python train.py --n_layer=10 --n_head=14 --norm="rmsnorm" --attn_scale=0.125 --init_std_o=0.0156 --lr=0.00262 --lr_head=0.00438 --decay_shape="pow" --batch_tokens=131072 --steps=3357
Each number is 128 + 24 x the weight over the matrix's rms, rounded and kept within 0 to 255. Layers, rows and columns count from 0. Numbers have three digits each.

# layer 5 attention key, 896x576, rms 0.0798, rows 666-857, columns 72-143
137129113124096145102116094184124120131160123095126123175113119107144114150176164160134141145126147126135130097150132109107118107160127112097095150138065101152153150202132109110150110085116145145135119118135091149134
103155126122101153128119117131145147140106138133132130092162124140120154130137154107144118113132140139126135133129140110156144118137138119140124121114091139096155091143176081126119131122154119117110113139145139126130
141105166154139116131122137148152158142163116123122110116109128147143133130167119144126117133138138117124147128122092130124154126096157141122124153120125099139105145116121117140118127135146091129116142135146125137131
177110143149109121128116144098120157121146136095107126132081110157131145139094153139131139153100107118157110154156101109130119139077139144130125120117126128145128127144168132159067157174161139114145092168092148171122
098130134192104119131142107112131181074153175131124112119114124125123158136116135126104111107148191134136151152156107119128131123108109152146114101129134116145080144089123109123136127135129086140162106140141135142150
120147136138121128156150138123134150182102155157116121131164119133117128111141128119109144118116110133142137129122162123159145148145169130097156137104132137111147122090103100115148128135117127109103126105123102141172
127157149150164135152136128121120135148144170127148107107150124156113158113107149143129155123123130113137113133089159108115165107124149098143117146103110144145133097119138135144151101096102104171109149136114135114136
099174149137101087109101126105145131102145084110123111119117131168104115142141096128123109127111138120104132134115105136108110142131093121142108135134127128133128098133127131146145146111112134099141136128205098096120
104132128133125105096100121163119163127162144096111107140118143149092117160108136149139117156164149125135121110145112100096107114182131166130116154136138121120107145140100160170140131135094116138121131127172094138147
129131144125139131104102139151148111130122126112132150154112167124136107139128146133121142137144145109126101122126150131196155103108140102134134110131064125106135131161123146162144153083122152123090132141104107147142
105160118125130176091110102163147121126097120114154167175150137118091139154145144104122095100134127164152162125117126154118128144102137095144094144148117115130174096141119128116132121089137161100137139135128152131129
149121134125157158098138132132138146136133123139101123139108104126126128100124107163141166124139097075098138139118150106124140129154105115145104135139171158120133094120148114146144128145135125131165110107136157121151
115144123163128109142122152102124138128134157118097124136140114131131138139073171090154105142140122126119138098160095165146113121125142157136134104138101130134117120105132132138135133116127098147124131148119147112112
141123140160131101110098117130116131136134172120089096126134111179104149135143153155135130117116122124127102136110148121126097136154132117120114144132152084159150113114134095115148107152133106114138114138099143109118
103147142125119123143126128157162145131165112129127118159167152155159128138105106147073095062120145095139135115121146147148138121139124113153154178162121075101107129126162140160153126088138099109129125117102105132137
104133117115142104137131130154128145103156151122171170153132104122136126145091103105125125120131134129144130103110149129124118101166115145160180110136151116098151163144126102116132119138113114126149139102141110148174
102089120107139159125139151102120153169122122116092126087127159128106109139142169135138120134100163155146108131121108136128154131122133112121125116132147142169130139125149166157149124148113125150097170153140137104129
155104114127100168155128120139128143137118135162145122136122123134126112141119127106143133125114123147112115161125130155143106120105146122110138159104136116097121133119152097123128131139126113144120167132181137152108
151166137122128115132090134122124145156113142097133099111133135124162151104101106112157132128122143132072143116152113122123118095142121109139130118116115122178121144129114121112127104147140120114125100095137122124116
150120099111147107135114157116124150121119156142111049164093111120125090094111115125114121127136125112140119152147146114135115121134123138121129137112133144143115152120094128138106143167121172162103116122103125124141
159175117132149139169147137138170126107150160130094174199113140137144124134168139164117148128138114120131183109111102134110114131101093126137103093128124142103149107125130171114088140091129066172126130137147135160141
130131148155121156130125126146152137148130140121137110146124155114195120103142146117153134138132108140135125120110092121129122134078121128111150127129128138163126164104135138116122100119133121133109169157111117133162
121136154173159117138109126152128105164128095079120130084158108109110127124139175165124140091151142106140120143142146132126101117114090133112138084152099123126139157109116129119106148137124099143148132118133161157119
140122094138119132099129100130154117133143137113130089121126166140095129138143126131103111167150194149160120140121145155147136127114115149127140161110136112142116140126124125109144137156121112132134162106124110127135
150114112135153136132136146130128100141106130106128126122143127117136130148131116134155136099137149112126150137137106137132131110138115173147098100140136146156093125120106148143096131158128116130078138150120157102132
143180113115132169145139133127145111151153132125105115127104128107130118123131123130116113115162122106109116183137133131137099156089087116122141105100162148153103155122137100152117143153124132102123138122132138129130
131104118130129160126122106130126123159123154107117144151113102107095142146111136126140107182129128111103147109131163175114148089152113134153157121149117142119136136107149108163127115105124134128114147146150147138142
146141110115152142117134148138118096088119117106146152116117118127138151156152154110143128114152147105131118130148135153131165122148120133102140130146096109173116168118127155150129125143131138122138136135132118129101
145114139159139114158129124121113148127149127134127118137099145119140141110134132131119127110103103136115121120172122134157138120114114106122118134152121097147168123127125135163141128146089143122122127158142131126101
142130141110156118134125121139119110150147128166130116159106118146129126133139155129103145119121167080103118134114118121094173110131141153112127126136088131100168142156105108138164133142116114127126133149167123111108
169174151119124095147141122133152095123099115179089121129129135137118136078122123158153120134128089155117132161130102129103154149118160131140103134148157148131150141119115083142140122150110143129107140126143145122125
154149126103134136137098135134148133118115106124162143083134134110168115110124120134138130161100127132126151112170126108123150119130141160152154088084139139136142117132137147148141117195116145134144136126093098138146
154160099135159114124147099145127114160071150145130138154126114123108152143139152160095125117162133136112135094113143149146140093105127111164093141123116142126095166118099123137108151130115132125104132107148109111112
125128134104094140109139097121146126083131149125127128119136102120157193132081116141149138059105078138127128145134138094112121157144141132120126150119127137116116171113111151128110126110079162116125129149164166157135
079121094138137115168153141138135125143120139141139119120096145151135118165134137117118126162110143158163094151139137130117108100157110133150152102103176123115180115150175139164142128110117122134117125099150173078086
115136120139115123091137133116120126122163110128100118118130164135149204120137127111133128119153159106109118137173098091131134161106145122116116137139123121079123158094114140144121141112119152126121108122123116125111
134115136146132151107147149131129132124139134108105119143109110126121137116111106138136157180117108120112137109128122125143109113173075118159142143127138147136096147119138138177125140109161123131092097120171138100144
131109163122114107133081116165147099118147140137138121151137128146169116157129134130162112169113109114142143133171090144126135132150154121108126170163123125134145157175145139089112122154133115120112114129119136130084
104143136112116128112134140090091131128125141126160132153142109136126093136125185125121122127147136144141123141145114130135131130137095124136119157150139148106126128110182068146143131123151108117130121120135122133144
129116131127142112119129121148109124111118163123155142105095154170115123128116120117130137136104132140148124071094118121163114110101141163118103146111136118155140123121125120122155106148113080122112142156163175137156
110120148126114131161112149094144126117161118154133112141154101124138135144160131132116117082138129128117110157123149158139160142110134084163144168155103145097124115113114095118126100124119136140116136138120076143123
130143132113127107137107118111111093134102141147128131093140168143119117112118148109103127124156137142130121105109160129095152131147125102150163099134115122117144144145135113163107127141101117108159140131123132119118
087117137108107120170149140109150168145140124100134166141120123122141106128128165123125138143139102102130129109097133125099131145149125110086111155152118125162148108102097124145112090162149081145130136137105126148139
108123088146119153140118140120134158144126119129136106146128113120136115143161133122113151122121131134100147126112119132082108144123150114125139145156134172136102142122125153114146116097136146115122110151130120130109
144151157139120129129126121145133139105093121136162114075139149143156135116109123142147136134074164114126143140136122144139129141128154118099109136091124135150152147077109125076103167138143144075131165129138132101121
125121112123133156149119089151129143116099151123127126140171152096100092141115141128140137130141128142131137107109142129124139090152105126109107126111134107148104096080105142138124111113125134141099122150092148089155
129148144182147144122164121127159139084104167117098145158162131104155115123094102132152113109128100130139158131097127100150115100105124110106105149121123164092094127105085151117119111109115130124131127144142139150132
168132121169120117162149145147128155141154133135110143119103106140102136085151134112112155131104151141159145112108081119102106113156136137135121107119090102162146115165171143127132131157137125138139171123132115127121
119117132120108144142142122137128105135139124080116104104127116166152136126130140114118159137124126130073096132141084143144131130122135120177139080136082156124103114136160146146146135134104181169113097158131085118110
147154122111115142110150127166132154087118147159138145111145165139132137162116116154128126126128122164106121126125145092121095110114148140133093073133138125110164118160104095140123137132109137096157124112127145188102
094154139157150140126124127104112141150143134084090118163108133096110130148090101125147137149121116114171131095172146140106084121130161122094079112113127146121135088123150116127137119118110165137150133098089110129115
126112133087090099132190109162127149103162133171081083140098122120143123076140106128125144108158119099149123091151188113117139112122127101131163113145095148111130091152120161078177101131119097166150137119126132088094
142111114111109132133167117134159108170161145136131170132141133124167152157124114126144137127137118121150112087123179124140143144122114109134129107120100125139087152119139133118175132126110117136094135124158116105101
114138127088121136162082146121139137158091080159132144124147136136168127133139145154122123120131126086125111127152103182098119157170118149206194100116134142156109154150148127168137133154189133133130071130123128102123
098133152149173145122108116105116136099149112090116129119091169102131130132110130117151112163180141130127120128146137080132103140140106105141125108149131120146119125160099110108150138109150139148084138078117128130101
107112170108127110162137118113156143155142180080137131130131104090078104115147089157126144126138120102131141107126125146107126141109148136099153123133142164113137114103147103143105098134157143168151149143135142125169
099130110150175170158145123074122160140209135115124082134114101111132116093116120118116118146124097102087117098098094130106090149156084116108129155141115143145122169127142106166093124121145065156155119128093118125102
136146126154111164153120151107107094139098121152114112123140148109154104166067140116079126157119146133095110134153122107129136168149133149123146137148087146130113131127117139086121150138084116128120109113118151107093
175128098142152147154161161171114122075138136156148137103138190130099133155124129107154142139178138128115139124118143120138131135138171122173125133119119109150131112135133124163117122104157134144087128102085136123131
123141161115115122147134155127129132132137130107112118132095159112144109130116134090180139122145120135140084141133125122141096087126094106106158105154135149188109123117097134089156109161130098168124135144099076122148
192146110140132117110150097109122153094108104121161142135188118124139084179110148136078109160076096120114148136169129127157146109138111128130140166107088114167102137111110125120123136160158138115121133130128115119153
108150112105117094109125093076161105136158134169100118173073115083111145145133134088127137181113100146166152093123112178130109113105142102149136158156099163185106127123137145129117119103097109138146096114162126091114
151128105143153101129162141099126133109103124141154144110115151132119137110109121148095120149085177084125151130138153105130160093118153079105123141114124129154115098133118131134126092100130132076103106124111131155136
167108121136137112133114122120138113126134116107143165135153128152121129133128113168111150139140121103088129174116118193092080103146097155142098115123087176112111116124089165123134078092146130083107148149116057140129
111125106120148120133093150067130101136124192122148127108131133134111136123130145103095096067111104112123121134101164147144124144119120102111151130133111102092119121148113120132123153133133148119121155133129108134142
158141128110085155153115116117130179165162117132170081166103122134151168125105161152109178106118112158170125128127152119110089104113077086152147152175127157213110182131103143116181121112146098134170099121122111121138
064153136098116090104117075077169104125162122107111124149163140132109106115161141169161133104111126096139113160108109094104094139122122134137124161094165159112146144106156134153141099093143135169120141161108068140128
123099118110134104168088074105127119088133125113150142146116129114096122122114117131157158147131079159158131130126108189129095128148120088134131090114136168137143130095104143104116091137113096149142171121125129186148
124141115140132111120148154125142112088095112119081179118167145164119110132145096118116095118170099122140105130141066145095124156138116115157116112117130128127112172126122143126107137175114129111126099095075128145134
114124123128101144125127156124168119147100144120136098107145140157139106169150166168106093173140158137107123131162157116134150101165117072091106149141091144149143091097129134107159106112156125139104152112096116081162
100140102090114132130146096112125149132148151109090080154102081074064183118110119155162118135128118113057093090072069156104125143124129158115123125145137150147155113162118087111124135135134119118080136090170139138148
103090102128131161115154167128135139131116104104119141146084142084133155098117150133140129144138166147123109134156120150126143169133115107073154124129127136072140125160115165129114117159110152157138109107155145089137
113093182147163132087168169127148136097112093135110164130177123119166168133118141106143109100160076140165122154133124112131152155103117065126121127159113098117119126150118125142146150114134134152142147125113127147155
137165081119110132110082091188084132116121077125120120101155128124088176125131097129177190087082138147163121107122158146157122155164090116123161121137126149099136115173123133096151152108208080130107141114136115080090
124135128120116086100148098112161104107136126099089130087123118119137138079137135167147113127079123132106115126110159143125111128144143175101132089122156132134112109098145151138144144076153114151129129123120169125171
175128113094114154111111151124071120130123142134159164132113122131136131113125124144171080126139152138139153143120107140174094132154119118139156122158147147124093109129105121150110148104114122108074103130183156176112
149134114122143141125143167120169091136102115118148116104094118121142129156115106149108106147112106116104138174131091088108175124099133123162140114179112113159137123097089101098107088163129140107109141102110127135101
074133145075098135144090140128124135089125161120115133164130183124121141110079140169095091128083116122109132120167104108116139177113138127119124151133122142114066128150150150154115142122120151169103156145138148102115
130124142156133095132146155104126132132121110165121097145133099154148142171119115113102101136147133147184173113113158120193135141128123077149113140113111067128122093104151092101106116177166138147122148131128118150118
135133133101117122134131087147129166103127132131113154158161163132107146146111150160115135172144137149127132103114109135116116136167137131112105148115146159149122088131143102135137102163104099074147138132149130114122
118156135135148153140155102059121109147100129127096117079105111156134113163134120108070118195138140104097141151122114162117137133128164114167080147144115119095124106106122139143107141144082135134102114174128112135120
143135183094132128159079084127113108158080108144140134096123132130150137150119100155150140150110128106160110186121175108130159118136148117132114113109143147130098160107126100124171089151125136097161146175085129120113
104116092085168118134167126124135124062134147145095150106156139113107118133115115120155114126108112142168120118119174126142107139156147205139177147136126132095157108137126083151107116105092149112128126112111124135120
132159175117120157122118121102140105133113145138122126078139177181131157179140152167119134129167130104131129119126120085167099105098112131160149131146131118098156116121109139133137135082155149114098109145128124118112
161121150144129152120130124138158124122188097134136132152084120105160073147094136089138093119119137141132107164172153113182137133105103138106161124135135195153117102137097124066180159122162124132126115105065116136115
134087126115133112122119143172110115126108113109121124130126153134083086120096170126127120105138099112096136152171107067115163134112097138122137147156098139144163176149125117124159157128140124153142098131130102088151
148104095122148161129161161127126113142127117128157146066124125140148119126131128141099115172133096096189102145168146131155153071124127138135119172145114112149104153135156139133114096117150186102144111106110147115105
129117145120190135165124135166136125120125142129139118144138110134162115160095101153112081133120114158118163110129112184130115100141131113132157183164149080115140158141160106157127126120103152171149112080104127123104
133187125092122143153133083102102133158108112092125149157122115113123145168183127148134126146140109161093090098095151158136114116139137123149102125139142097147139168101163135129120203158113146154129151149137144156145
168124133098102119085134118192156149124088131119149096073160074088096096101061206130128123169104099164113084131160113086165165058092152166138162129129121122151134126132144127066147116181144117159131125158133120137106
143167139143136130139149143146126130129107140113164123125101140101085133151104145164070107158142147125088109110134122124143151145177124122130158101119141106151107137157167115148136103118113131131098126136080158114129
129135127124183128119144139109093087135123119120093144148128171102119114188095062152144139131154130177135157119078100143110157096138116159154098137118144124092129153101144100096076153128098127191132142087128141141122
114171131101142117141076118137129111124138158089089159137109139124121140139169140146132096160095169137080109135096145161107148105115135160118111120127125126144128121145140104151138122112083157142123198072154129148137
105107128120120151129137203182168099140102121094177122145125122098146121151126168139115182146130136116182125153126109111139161109074158132115175141146104122172146149133099077127106112169160154186143152149114164140142
138150163087163137181148143129180156078160157100143157131122119110142161116113111152132131103126128133049110139123135137131133132125167131086135127128139145115094082162128122135114122109101122146127152055104184133088
132101098126144126107119151085099145139132105128093115150138171138133138087135141110119116127137105106132141082082124157161115135144120139167147152126166153103118104127122136130158131141183139132107150126125089108107
118095141131120119107156139148108116183135114144136134088157136122090127136181159147123120103139094126139131114145201116113163130137099141051145155096128122144138096122137143104133090169149127131135112094142150100115
142104132140136116172114132127139111177127113116095103149095138081123089077099140134129107096174115139132148168094106174120124146127090101121103112128120108117102114132148088110134150109104137130134152140164192138142
108138147135151128114097123120198145115134090145129110132161124112104074170134141154109121155142126084141125163126122115114181115113081162129126100115135166095189172161116135150163114163116135089120134095114167129132
146136118121127140164144107103129122096126131131136151134093159123106134132103106146107145099174158082150109155124121090100125123131162114172124134168096163125126102131127133110119138133115095134109121131159150151117
118113108146118142134172140117103122154160128112152164124120122136130145130098150081131138121168113124097163126114142136129139117120100124105134073129131122158130178104127114128147140138106133097112128088146117131124
099161155197108147149131092143075131113097117137119146080104094182134124179142132150122145115152107146105105136123149080128129143175166141097118160109136105114162115152168146137131118147116156169137122063170138126159
155113137101145109111108144131155130120124145103087129129153124118129143125156135106106129115118132106138111148119115113162150138150137115143116134160130127106144102135132156109112155117122135147119108134140131109125
183134089123120098116152137103118142146090126137081150126120148120143101122082124132162163111109118088121148155137139164120122114118142092135142098124116145146093095107087118145150128117121126136127118125132140140135
093138123112096121130118121113124105099154112099164160135115140116129129121182147136090084150139117141127110127142106155116136164152130146134136143150137146090169142151126165117119159142110126127119081152140122151150
143131126108125111154123144102153108088162166156139140158112087101129127131167100136110156110099090107172133104125117080119124117091129125094105118150159155138131148154141134102125115120129128124137118126123111099083
128143126159119127134125127125114166128119104136100162119115099115143174100150117143176142140122122123093139145127124135135143075137156113123160140135111147111129105130121117166148114114149106127128122122094152143112
126112125127123124099140164138144123089154141148126156150118126104097136107127147146128185139125130119140153135124122125129158128143120152119098127131134130125121157109109119144119110114139124121111148119107131136140
135142134124097079122129107115144125118164149107161128130109120107142115150094140135106124120134161166093137133127122125147122111119138171150074144126157098122145120142093123115123110126105098161146157138143131139129
107180132148121145161124123148111148081150093129124112126167157138152132146121139133116127122147134131143099153143099110091103119100131142108166049136092109143123161094138125147139125124122123111091110120106144098134
156123099139152144106090099128103149168138117124159119134126147147114110114128102137140151131135135128142110118124166129104134156106157126144101132132132132140086155105131108141103123145107131147129133148136102131128
117129152112131119141104166150121109135149099145141131137142117136128097117143081137151119110170104120127119130119122121154082111172110161119161133156105151121149087111134145146112123129140112104120134102087127121131
117100151173159135107159120085132127143108112143117141115168174133161121125140130126155182096138122118172158156141141141096100130184106140133110101115143131117115169140103109115102108111112140143136143138127114126144
136088138133124131137135124130094108117097108150142122142087139146128108147096126116129156107143145134115108139115124112108106134140094103159094124138112116139137128108121146187109116122165109149147150134138114133129
148122125141123159125107145117086127143130107134162120100121090155115126128124125127140132138088122115147107176140146058107108083129111073093134117105152107110164164162126099132109151103149122113168112144139125143132
121156119103155118095109152104089149153156153116146110125089115093095113128128109084138087151131110110123122100124113118138097150121141132118133142138133119122129129141124116118082131154151134103117134105123103113156
143149138071159135130136156100103165151135119103124107129159143108115140126128109115135125131116148134136131139127118128080120120116122155140134145133163120107103173135157131145095158156080085167117131110133127123125
139106131122118155145132129141162135114113125122127122108130063099136128128156128099078113161127157153078131168175093137102164188097180137136132067118124106126120113113177143138112126178099145138168164117163134141130
133132109077137101124146149154156156072151117153127107103116153153110137095119141130109088139126134136118113114129092084089159120124108107142084142109138146160122119211106116140158160098110153048146131129151122158148
118100075144106117157133134158124143120137131127143130135143128118110122125128123083137139104159152144121119128139126124105138102140160150103145154158113114159114113125160138140123128126137128126114143124129121148122
127099097098135115127118150144125135094151114125168125128139137146149101150121149140133124127113118114120125113156149166092134147140143099189080111161129124137142176147138094098137114146119151110116151067125157110155
123113082108156110162166124129103140139129122154110139124134148131138137094125117089092121083137149125127158112128120118134139150106107133145158110125144138112132160120133122179158129106151124114129142064131109125136
092121096120136105165177124143141134145130112124137096116139183133133110148083121084139094121124129131123121135107157139127113118127114088121126130142151127121112123120102153142115149128154117111129128102137139124095
121127102160073136093115167139135135148129152107118101147161160151155126153103150112112111125145104164119135108136126138149124157108121149125120136144128168112125148106095102117112148139144121132140175124161128118081
113154137122143125119148134133125106161143110126136089104116125136094114151127077151135134129129139095143113164115104127128123117108125152071090139101117107084133159106127140141146155136169144110136093128114126167153
139113092122107117093118148127125118034095147138132141111130113125132129145138135130124143116109170122129155117161140136126133179156126165137136099086083130119166100089114133127114105143137151165138147145164128095095
080123129154109129149152167114119139115131141158079153144100146153091133108143118127108133114100133115140117129120130105093121148124107174139114103092101157124139118118194116138118161110107160120098130107128107091153
098123124117093118128173149142125124157133098136139163129161160142103141100124135146137122117152133118104124163087112189118098094123100096134123154129117133115139180097120112116123100123142080106114122135163113152115
098136151094146135144127145150134127120131122168118132133143122120118156126109121103165133096121127115072147108108168114145114130109127103119142135116118142116112091127120127132131180109121138112131159147128136127131
128129113151124099150168151101126106173113139095125117124114141163130126145150118158176121106115153124119096132145105116182107118126111136141085164131088134132109136106159059113092167070101080107147114095150132144124
187109145149137111081114114133132143133106134132112101164134134104140133116076140096136128124123150112139130113131109134131114141156119097191085113129176105121122128097139141097101100130129128133143154106135103140120
107151128119176168174122109128129102091099131150130120116116111140120119129100158169117107130101120147098136135114146118156107140115108131120133093133147146078151113117096136139106147163096128157147159149105129169157
123129148150133130116104141157141179119150081122130133167151113148116123145141120121135147144173121121140111124151129153100138152157119110142120092108122180163116159153130101121147093104117129127119146130129154108125
124097068113143127122171149151123147110101124124109135155162119133138162119141083103105129126193143103129164101109150127133168142144133145122121119139148143136100122121123129102136148134152163149136097140157127117110
143123141142117138145089134114114112167131146130114134155152158128161139128142119134110162133110100116129118121135123145097149145153132147155128134162122175121128113137132115108142105157146169119114138133122098145129
192122140133137093158121122117102125137142140113136127172123168114098124124112140086120143073136123142141135153121084115158143129169130145075078171140133116096159110121144151139151139125088128103118144113122112155113
109124125116144115116137159107132108129126126134146111140136124120111133117077124147142115123128118146110142150148098122132142103116139141137175123169117122162154141122113132096119060131101166157137149152102131121123
132140125111141101092119127143132131123183124116150127148164154113160151146110160088119105133108122104118151136076186130092116160106136130156103115179086117120118097118146157104106103122155114113142100146137129158109
115132132073124148140142140149147132079139116126178146104119146122098150129129136126185154166133178147114128166160154101118111114126109131120159110085121139111124112094139136101103131119150132103116146131138130131116
127112142120152090153147118116123143139116108163123104149144129121137094113103144120134132143128151123142124164115140125105110109097122092123128117105143096156138136171142133132177113130127119134158120107144112114154
152085132101149122127150136058118126162132093133089128104118136107144107154145103126112080118106145115152163096136154126130095133156119120137139084116130118124170141135107132171129139115145126116124116093116120149158
132114110190154132119144110086113127130102103121147087133148105126120135136130127096125140141151128117100076118132161153154125129107131143124119141157110117131143097173142154108150120134106128122160123083111109095122
115159150138102174106128124120115121120118117091093132132149146135122089102146139154156177110120124133102113129153118088101126149135139135121132147127139117115125151083131116109136165150116124127141130174125130109129
153109106132121156064158108169112144097143112147145135128134148117107145147124112163148127143125159156109105108113084162110110102148140146127146105146124104096120099133158133112137127132129155160160139114159135119134
130122140113152090092083128113103151134148134140115115120115136137132108119089101148122132109099134148100125146155103112118153157130115144118082104182141127168155122139155122137138100153131138111116105096159147090116
120146124125164109128140152128158161128079137142118141129110173131117131126137146123138147111070141143142122125095138113121139162094134129141127095182118107130137125103117143094139139140122106078104118115133112098152
133131161124122145113096144101136107123168127110117140141124147134099125154141110148125077102081105141145161115090119114113102190122141113116115119136104162112124143113141110137123119114112139141137189149150124126165
104121123147184073121130122102132111102112162093111099157132158135117126138102149087158139131108123135142149144138143136112103113159158122101134113120099130160118102142138145126137122162087141079170124134111124114124
120139103134146128128107126109142151118150123135129118102153135130148073110089137136155110166135137091122136103110158121122122074121126127154114118140109120120110121139082118147127145142127119129128135104143159133136
119114133097130153112150156114127145143117104098104095118123188141096101104137084133114145121105112139144146096132099126138142186141107154168142127125143149145155132105144159131123149086142147110141112156128131140131
137132128089140150122155161113155120078155141159137146107083111101120131140126095158102140148182115128151167138125160119114109131145114138079110111150098157142151168144165139123114102123137134151140150132136117133157
142114142103108150134125108111125116143144135148096154082102158160150100131111133111128156145099133124130109131161118131136144137131096107142144131134125148113144114181088119129125156112149125111126120161101094153110
184177117181148176135102127130124142113125139176128109133157124143117119097123151131135121119163138150153108185157109103160101109156148119138133100138118110114131103131107135163105111131123092130129137114106166131122
105118133147134144133141166159122108131153137122106127128134146109150135159121132143122134135107106123136177120118149109136154107126154171096124124143100075115136139131142101128098170157143119130150117107132127135173
116110137119095149116090113103106147164141105127124107136136115130139128127137119113152142144125108121152151142115195120116126141123122118136131070110150138131138156098159121111105092126141131118160168117167125087114
143102159112137092111100109141111109123111139137150136127120136145127125096153116100130140135127134145160090132141126115157144139103121134123137127134137146145137114114132163134108126099146102175139123128121146103140
163093149122118086121097120183121111115146107113106101138155165138135113120170133135157124127153122116114137120114127127124121144088144129107139128115114159165102178138121098111142156114127109124162125122160134177145
114117094146155119143140177087107150111132120143144122133107172106123141137120116112120075162162104113144085133153152131164096141127115150138111140120146125124147128118136154126122114134126107089123143108111110127099
163126128103161138154087141126124151098123106141130113155124120089103106143146162137107141110131124116152105142124126096141137099091107120118153105117129153118122143118159164138120089145115154154106106125138143165122
106155103129134187119131127099116123124108140121155130146154153156150129102119138119149148100151124108155133130117144065129160114131149127113136134109135099117110129168132116128127162133130112101135108142139153136134
130125161106158148099136125164086107146109140092096136136144129135131129112137197175123092127123137128200130134144146113130090141106121138089139112129143112133119144156146127124115116130161140139122171145116118111131
130112096143144139123099107106129174165156128111095116115093116111107139121129132107126114128156133147120125118171096118149133148132155146155094144117138099142138129134116124142130140155112142144105121128109133124142
126146116123115136104104163132130132130121116137096144116153085084101127158165177176136105161150180146137177111124115153123139098139132123121097109118103120099132126128154120131101102154130143150132095165135140116114
152139097090154135132113150133073100149133092155107112098111126136136092118133122109120166176097134063120089170123139116104151148139137165147099090113137155125119124107133131136103147110114104122160163101141128105122
090113126141096128125127127130145145137115105083135129113141133138084098123141138116095104140143156117147103152146127132122113128142100131121124124148152114127167163144134112129125125119119124097151117154084146106125
105182112126136163117115162089114134134103122135131113148115104115103105142134085142144084139138106162161139146205147141119123140143090122115139136150136156117152118115113119119148097173139123136153113109137105144149
119135122125115149175068133136128131153089108093107150117119137124156146122141138071150134088143067131165119117145145119150148135155161142106098116171137121122098120124143131146129101143099136120090183098100118120120
105120175091109121102088161148115099115166162141126127098094142159122108137146092124092097140163136096073122125146128116099115124125068117138129141124166109116143099133130122127114116105097115122101150107139153156129
100088139107118156096112090102098122175091152086148152164080148113134143124105102117163127137111117132104106104131138136113128149133154141134135131135136145120093096090101127150170146161119121142122114153111129101133
107134169130134138096121141158117158130113094157128114119118133135152109108157119157144107137105119106094129102122118171122103113109144092120131151102152111120108139136124139131119129106104113142121125166158092096156
164110162073138086160122139134116108122104138147087124133119135163117177161139085122112158079142146121079112105112169138106124118108115102079167102147150097101110143166090127115137137127168144086147113152122138154112
099124161116121130100149163144137118151151086121146060120135155109143102077121108088139110125093095118096107104142161122159085119113129164122088145101158117124118133127127134149086132105136097144132106116091097141135
142168141146106096114118123098105097114127162110121116090146136163151197151110168133144156130123125130126114137151155135159131114135144146169110127124113132107132079129151113144128088153128129105137126109091140171142
164162165163093191103140152110120143144133149117118159186171156118149129209142118131122098140141132175154182122144142155135110113141140138143095115132129140136135109116111169109116150125142106142097118139101129144078
100157205130134099139167121112096147107142186190105125126175147134143160157144082158104073152107109153128126145134137157111129085135105129129123136110127049104146120134105107166138124104113124180147115109090116126111
147102150188133141105141116171122150086108127105134104136175102115114084084130109127146116106123143117143152122112116145118105128131111144154057059100096093138120154132099174137120157111152177134118146108148159100106
132094146123079121099128140114101109132116148100096117091084155154126175107088137105139164139074090147128107080119145158140121163135141115165129120156134130095139166142140093084111126158068126095122113169073117099116
111144135092119130137123126137119106110155132137152126142093134106134083159139103116187074136133204122114188137141083132114128106137190130115133110099134069099149122137102115147107154090128106149122092113133127162188
120090168167114104150178129132135195085125112114121123122086140142112125091118114176079163163148100111139113143114109156114138098127125149114124126098119165164096164118117141138139123103106153091135160177122107171125
124108110124109121131130115137105120158121137148122152129121136102099122119113149099090164130113104139133112135137106145147088156111118126127141159127127132131123130120125093104095113105098154131100138097156115084116
171153144154132125169094131122135149109122127157114167148114131117137105142125096124127195132076165108071113099080128190088111112100104094149158128155125133117133111160138097136095115128119121143095162074073085115137
144130167143123133117138190122155130132117135151182150107171101093133176109125116121130163089111088107140129085134144146146149119098141092164141148138078156108114124117088092154138099142127081113127041132097138150137
186097113140145140116112125141114163153102156098124136111126125175108137116099147111092141141155130093142110105146149145157120152147131122128081145121105127159097105129119118159124146176149126149138176099098143151139
169126155138088141149135108117127133112113168172178170137125112132110162178111084104127100131138105166114135102116170096078115113121092095126133125118090094165107135170133111160105148161147068134134150119121175152134
116112150118134135096168143141161078110123117143161110140123123129133122143182106155119071132124166146133076118125149136126114112133132131095198170110115089089147170128114117129103157133165069117110099119128077147111
153160174109163118101109138112123130099104111149148121128126150177178170124104138142132111093130186152152147113090129108097138099144129157125061148142105098098161079161132130139142151151157116162103107121100139163104
138163104169114123113127109138185134133111083094130135131115118115091172114137162114126169131110132120115137117160103157175123124074077100116101172102117166139129098154055125161135170120130147150137091122145124121116
119127161130156146110125168095129152131162142161123141127120155089109102093131142096109116117105132095196142067158129130171162115112150164133133090141107087094129103099134136094091144113113178096099109115105144194140
135144117109102173135110124114120191104136093168132148129156111124134152125135107164115135124117127094161168131198115131071116085122098083114116147142087163122147128152115098115130111121113088110130122159123098078087
135141165134162112080126174126186130131095115135171129104158102121126094169181111135132146124078121160167123096162150119108105145127138128167101161156100129132134120161071157123131131151129185123073083138138147146120
148125140086108124120101119132158142176156133147137117161136164097119167152083094090086162129118121116131138110124183130111136152071134095166126077163205165173125026116159169103074150137148124122129134199092102105126
136141115099121128094158107158137147161116170097106124130100102160127161112150136119152180139174144137169097086141111158175146161133128149143080103140141124122135124135136107110152141162114124110108103138128176118128